config.toml
hidden_size = 512
num_attention_heads = 8
intermediate_size = 2048
qk_norm = false
attn_scale = 0.125
tie_word_embeddings = true
init_std_up = 0.0251
beta2 = 0.95
warmup_steps = 200
decay_shape = "linear"
batch_tokens = 262144
max_seq_len = 2048
doc_mask = false
train_tokens = 960500000
max_steps = 3665
Each number is 200 + 20 x the weight over its row's rms, rounded and kept within 0 to 999. Layers, rows and columns count from 0. The size before them is the row's rms in percent of the matrix's.

# k: layer 6 attention key, 128x512, rms 0.1, rows 57-61, columns 0-127
# q: layer 6 attention query, 512x512, rms 0.129, rows 58-62,122-126,186-190,250-254, columns 0-127
k57,094,197,219,209,200,220,191,207,194,182,194,192,189,206,207,191,226,190,190,247,203,182,193,242,194,171,249,170,244,230,195,175,193,214,231,169,214,215,187,192,221,201,177,180,228,234,192,172,213,222,184,210,229,214,210,206,172,176,221,212,214,189,174,215,201,179,198,176,219,165,185,225,195,177,166,184,191,187,196,219,189,188,220,216,179,190,162,191,191,206,178,207,185,190,221,200,231,184,239,209,185,212,205,195,187,228,166,201,202,174,224,236,200,205,180,201,192,206,240,248,191,215,194,186,207,192,196,204,188
q58,083,199,231,186,179,193,177,149,160,197,181,230,163,220,186,200,181,207,154,211,198,182,232,221,204,198,203,218,236,211,210,198,241,222,200,182,235,165,179,204,220,200,217,209,219,211,221,234,203,204,225,186,223,198,179,199,218,199,176,194,202,215,198,157,157,185,182,189,186,231,187,225,177,207,213,235,182,209,200,195,166,198,228,180,214,185,212,207,189,152,190,243,206,184,218,223,194,195,220,178,194,200,216,200,188,205,250,224,189,199,189,230,186,230,202,203,204,226,226,193,186,223,232,193,181,188,202,184,187
q122,085,207,234,176,201,209,204,220,162,213,208,221,209,222,200,206,198,186,146,205,221,215,214,240,194,198,228,200,234,229,221,171,185,199,187,188,216,200,208,208,226,240,206,194,214,215,211,232,203,207,182,175,224,239,206,194,227,186,194,179,185,165,216,226,203,202,164,181,198,234,219,225,183,198,254,208,198,198,206,216,207,228,198,191,231,207,227,199,210,191,218,216,203,195,180,209,173,213,197,216,214,200,210,193,184,205,220,199,193,213,198,191,178,236,170,222,197,180,195,232,209,208,194,193,185,183,195,181,151
q186,112,205,193,203,218,219,218,187,190,196,197,214,169,174,162,208,191,228,195,216,204,219,208,184,162,218,228,215,195,245,243,182,203,191,195,175,203,215,163,207,208,208,180,179,176,184,208,211,187,198,197,205,251,234,204,181,184,186,179,203,224,192,209,183,209,197,187,173,234,199,189,226,193,217,184,227,173,181,202,259,202,197,259,199,186,216,220,229,257,190,208,194,191,216,205,207,186,220,153,195,216,230,187,180,238,202,196,187,223,177,207,196,194,194,191,164,208,199,175,230,189,184,198,181,218,209,210,213,171
q250,104,194,211,159,204,233,214,264,177,215,215,235,184,204,193,218,193,199,197,190,217,214,209,206,185,235,230,246,193,212,182,211,242,204,206,176,205,200,189,194,199,230,221,192,154,177,196,199,208,168,194,198,243,210,207,177,161,213,193,164,194,187,211,208,187,224,222,198,177,198,183,211,193,208,180,208,209,195,191,215,195,195,225,182,220,214,186,235,186,197,198,211,215,229,214,179,198,189,164,223,197,236,199,179,220,206,194,216,198,190,218,191,185,205,167,198,206,192,228,223,210,216,196,188,188,218,222,212,181
k58,101,241,169,217,189,198,189,252,198,211,204,208,156,188,198,151,200,215,206,230,182,200,193,171,195,201,240,203,201,211,142,160,256,206,186,184,190,210,173,207,207,170,200,167,217,177,224,220,188,210,180,198,202,232,198,168,188,209,192,211,198,193,209,172,205,210,195,187,216,195,219,201,234,194,201,219,189,190,173,221,203,190,202,215,213,202,217,208,234,237,148,204,224,208,212,180,169,228,184,215,216,263,220,227,216,241,189,211,212,206,163,218,211,153,226,203,214,165,215,201,194,188,171,160,145,177,214,187,214
q59,086,202,204,182,206,220,199,211,197,160,199,205,206,159,212,209,159,192,165,203,212,168,174,209,198,234,190,241,212,212,253,227,178,186,205,193,186,232,218,203,186,200,192,205,178,235,177,204,186,183,227,174,193,184,177,225,216,234,189,193,213,221,195,199,254,217,178,185,194,229,213,210,227,207,193,213,206,173,187,208,209,176,158,205,213,197,243,268,202,220,189,190,197,155,191,188,189,216,158,211,193,193,168,158,248,182,150,202,209,196,205,187,195,178,220,213,186,179,205,185,187,175,178,207,200,210,199,196,194
q123,089,179,205,173,198,194,218,205,193,181,197,199,209,217,211,162,234,209,196,202,185,161,175,180,205,191,220,176,168,203,187,206,203,210,189,204,197,229,185,173,201,174,185,217,218,205,186,217,236,182,211,201,167,213,174,203,235,199,167,196,221,170,198,164,199,191,191,213,226,207,239,213,191,224,171,182,184,213,194,218,198,211,165,180,230,199,169,246,189,206,189,215,201,213,233,226,202,197,197,170,212,199,232,202,197,196,199,226,179,184,192,198,181,200,207,182,228,208,167,200,204,191,199,176,207,203,188,180,202
q187,101,181,189,218,205,218,198,211,164,192,178,238,220,205,197,187,214,211,232,182,240,166,176,219,190,181,190,196,169,175,217,217,227,220,174,195,177,225,197,235,166,197,177,194,206,221,188,192,184,191,188,205,204,241,192,179,190,229,207,241,202,204,187,206,231,224,187,181,199,202,194,188,222,226,223,175,219,184,200,221,213,215,213,202,184,175,236,222,186,177,187,210,221,200,243,229,162,192,175,185,175,188,193,186,189,229,212,197,230,208,186,217,199,205,219,202,179,193,155,163,200,178,192,204,165,217,213,177,212
q251,101,199,151,202,232,208,205,159,172,201,205,182,204,176,200,178,220,199,204,222,145,196,201,173,205,183,254,199,221,204,235,228,187,194,192,182,219,194,203,202,209,155,218,220,207,194,194,233,205,200,179,174,197,219,204,207,209,233,212,194,208,177,193,229,215,206,171,194,212,165,229,199,204,235,177,204,208,163,205,172,195,225,182,196,206,212,218,183,169,209,190,203,228,194,231,218,203,155,207,175,206,229,184,175,189,221,191,225,183,220,240,254,172,192,223,184,204,197,189,189,205,197,212,198,200,210,201,184,224
k59,099,202,201,176,192,152,199,224,198,180,207,208,205,196,198,197,212,216,221,193,244,209,200,222,211,187,182,213,171,195,200,197,210,231,228,243,176,228,178,212,216,168,225,188,202,187,156,236,203,187,170,186,189,211,212,170,217,188,241,189,199,193,193,210,206,188,197,200,205,182,197,204,170,224,248,206,199,216,225,206,179,203,197,169,199,200,181,182,178,179,211,194,211,178,179,179,172,207,202,218,180,218,208,184,168,209,198,194,171,195,192,211,176,222,217,231,193,189,194,205,272,198,210,187,163,189,196,248,206
q60,089,233,191,181,228,182,193,205,182,177,190,207,187,231,221,256,227,189,176,201,204,174,211,191,232,226,193,183,223,217,228,174,201,187,221,198,198,230,227,206,193,177,203,195,181,197,174,196,184,185,207,252,186,177,187,214,170,186,226,198,183,222,186,177,195,192,195,200,206,232,195,195,177,172,178,207,186,218,187,166,212,205,195,204,190,159,179,245,204,215,216,199,209,213,182,209,202,218,216,165,212,184,211,189,213,178,206,211,211,213,204,239,229,192,183,205,183,210,194,223,199,193,206,180,206,225,198,172,207
q124,091,225,186,178,189,137,206,204,207,181,223,222,186,189,200,220,179,213,205,216,201,223,206,188,189,171,197,160,211,203,214,207,208,173,221,181,188,174,207,237,192,152,254,205,169,215,219,192,233,208,187,207,199,250,170,201,190,176,243,172,236,157,200,214,225,198,204,198,185,195,174,186,220,184,167,209,158,218,240,170,176,240,187,185,218,246,234,219,192,231,176,199,197,178,177,183,187,246,210,197,204,199,162,166,219,239,225,209,214,191,245,204,204,161,180,217,179,213,230,204,194,201,203,230,219,181,208,209,223
q188,103,212,207,159,223,198,192,210,184,172,220,205,184,195,201,234,192,176,172,221,174,201,211,197,212,222,222,204,201,197,224,161,212,183,209,187,226,209,188,181,212,182,239,190,152,223,180,219,215,197,180,251,221,219,207,193,182,173,204,216,217,190,211,186,173,213,241,181,208,195,176,180,233,220,150,202,159,213,229,206,215,228,196,196,196,200,213,203,218,227,186,196,211,185,186,177,219,230,202,192,187,213,156,205,204,169,203,211,195,206,217,197,225,185,189,187,181,214,181,199,204,182,211,208,219,193,218,212,199
q252,109,199,194,145,193,172,199,164,199,215,217,213,174,214,197,211,217,223,174,222,217,214,208,234,206,201,220,223,215,200,206,188,201,163,241,225,170,215,166,213,240,193,221,193,178,207,179,194,205,201,186,223,190,234,195,185,195,178,233,205,204,191,197,217,208,200,211,175,175,227,172,206,218,171,194,210,153,208,243,188,202,193,204,200,239,196,179,211,219,213,211,198,221,183,214,174,205,185,182,208,179,225,180,185,231,197,230,154,230,223,170,180,189,204,172,211,221,192,188,170,225,221,188,194,194,197,187,222,218
k60,102,209,215,197,215,192,180,200,226,198,205,225,242,218,182,192,199,168,185,222,199,203,197,194,193,190,171,186,226,217,194,224,194,220,186,163,185,193,153,216,214,223,187,219,203,216,205,164,176,231,177,180,175,215,186,202,202,213,209,211,217,186,213,195,174,220,200,215,184,208,188,154,239,182,200,203,212,174,222,205,188,206,219,199,195,191,214,203,190,195,189,195,205,192,194,175,184,242,189,219,200,221,219,182,219,211,167,174,258,217,199,186,222,162,201,184,230,184,228,202,201,185,221,208,187,195,239,230,190
q61,086,185,179,213,213,179,208,204,190,163,198,182,197,210,184,187,184,206,170,197,193,199,201,236,173,218,231,217,200,193,220,198,185,166,186,199,187,207,237,214,199,223,194,189,195,205,192,214,228,186,223,210,189,179,199,196,206,212,174,197,185,211,207,192,262,172,153,202,208,198,180,213,208,167,209,219,233,157,219,183,174,190,196,217,211,226,207,225,212,223,195,209,235,203,217,179,210,200,198,195,203,168,227,165,176,205,211,181,173,206,221,219,207,201,219,193,181,215,199,213,137,153,214,206,215,201,189,210,201
q125,097,187,198,184,218,192,213,189,200,208,184,216,172,209,232,224,176,206,185,221,198,236,168,212,181,207,196,225,206,213,224,171,211,180,187,180,195,206,206,255,170,176,185,223,220,258,177,201,180,187,225,212,202,197,176,210,213,205,201,217,211,169,193,182,201,219,185,200,224,186,162,212,211,192,196,215,191,202,213,201,173,242,199,191,193,214,222,224,205,202,168,202,235,187,189,221,216,204,190,219,214,211,220,173,213,207,243,179,211,203,222,211,175,217,240,198,182,191,172,179,184,186,196,216,235,194,171,227,220
q189,097,214,197,194,226,216,206,186,212,199,193,179,153,181,208,181,184,206,202,213,230,196,178,217,205,193,193,239,210,199,211,193,189,202,198,238,180,198,188,214,165,235,181,186,191,239,213,212,185,167,202,219,165,203,221,228,220,198,189,218,221,185,203,191,197,198,197,192,184,222,176,198,194,169,194,214,243,189,217,203,215,193,205,184,234,204,224,210,270,178,174,189,198,184,259,202,190,210,195,188,176,196,203,183,185,229,206,190,253,175,209,215,227,206,185,182,170,204,191,219,174,199,214,214,189,232,180,190,235
q253,107,192,205,173,202,218,188,192,198,201,183,223,237,206,175,175,217,179,184,237,174,204,188,204,216,192,182,222,197,199,191,190,156,199,168,189,181,202,152,227,229,234,214,190,235,216,183,222,196,203,204,248,208,218,200,202,247,227,220,207,206,234,205,161,211,181,172,203,195,200,229,201,195,221,198,217,192,193,174,195,168,226,227,221,172,190,186,190,189,199,180,165,213,209,200,184,214,196,189,197,187,192,183,192,200,203,223,210,211,206,197,222,190,246,223,205,216,178,216,195,169,195,194,214,209,189,192,224,180
k61,101,177,208,200,168,240,186,190,185,213,205,196,195,180,204,219,206,210,220,204,212,197,221,191,219,174,149,215,193,209,183,188,197,198,202,179,194,184,173,228,202,145,198,203,211,212,199,220,210,190,195,207,180,203,209,191,185,204,192,197,195,212,207,196,205,188,201,237,196,208,186,206,138,212,218,200,199,206,205,205,222,176,212,210,229,177,193,216,179,106,167,215,154,202,198,235,204,188,214,186,219,214,199,207,186,218,239,188,187,202,203,238,216,185,177,217,205,178,189,197,201,196,235,192,198,198,192,180,178
q62,089,219,182,180,194,207,191,215,227,197,217,206,220,227,201,198,227,197,164,211,159,184,179,187,198,175,170,187,237,183,194,161,195,231,211,209,214,194,173,167,185,205,212,224,217,184,205,213,193,217,199,181,196,194,192,176,210,205,242,173,210,212,195,192,188,224,192,172,212,213,207,171,167,234,169,197,220,180,210,205,186,236,229,214,208,188,192,220,175,200,193,167,209,226,195,199,211,192,191,171,199,193,246,223,202,227,226,191,201,202,177,213,197,164,169,175,196,189,190,253,201,152,219,216,208,191,225,180,204
q126,092,223,198,212,196,210,185,203,189,236,206,173,147,197,216,198,217,175,186,193,220,190,196,213,232,212,192,200,208,194,219,203,206,239,203,169,186,179,169,246,189,197,160,231,211,224,239,220,193,214,204,226,213,190,224,229,230,161,213,205,210,203,208,197,209,202,226,180,204,218,200,228,179,196,218,217,215,216,205,205,218,227,191,184,231,208,215,206,222,161,178,213,204,213,172,233,206,210,214,227,154,211,237,238,181,181,231,174,206,171,223,211,196,194,212,206,188,198,168,247,193,172,176,173,200,164,206,172,212
q190,105,222,162,213,193,225,193,199,193,234,187,204,171,173,218,221,174,173,205,215,233,140,220,209,219,175,241,201,220,202,190,238,191,227,210,221,214,165,205,209,221,165,211,227,217,213,195,210,186,183,192,233,262,175,205,206,193,188,208,213,224,222,220,173,196,220,175,174,227,218,180,197,193,219,172,171,221,242,209,190,204,199,229,186,204,201,241,190,263,186,194,213,188,210,196,210,195,174,217,203,183,171,182,220,194,188,226,218,204,185,232,194,189,194,210,190,209,205,164,187,206,190,184,189,206,169,248,175,209
q254,111,145,169,178,215,173,184,192,190,231,246,197,199,169,172,167,189,179,165,176,185,174,218,186,210,219,202,207,190,211,177,200,201,211,200,207,175,225,176,218,219,169,204,219,219,177,189,193,195,197,213,207,226,196,193,242,202,197,253,225,198,207,184,233,213,206,191,210,181,201,186,229,179,204,193,184,199,188,229,197,218,205,233,189,194,202,223,211,194,219,182,196,187,212,205,185,212,192,216,192,223,219,196,200,211,241,246,195,199,175,234,194,220,171,209,219,198,215,182,199,193,217,183,172,226,169,217,219,221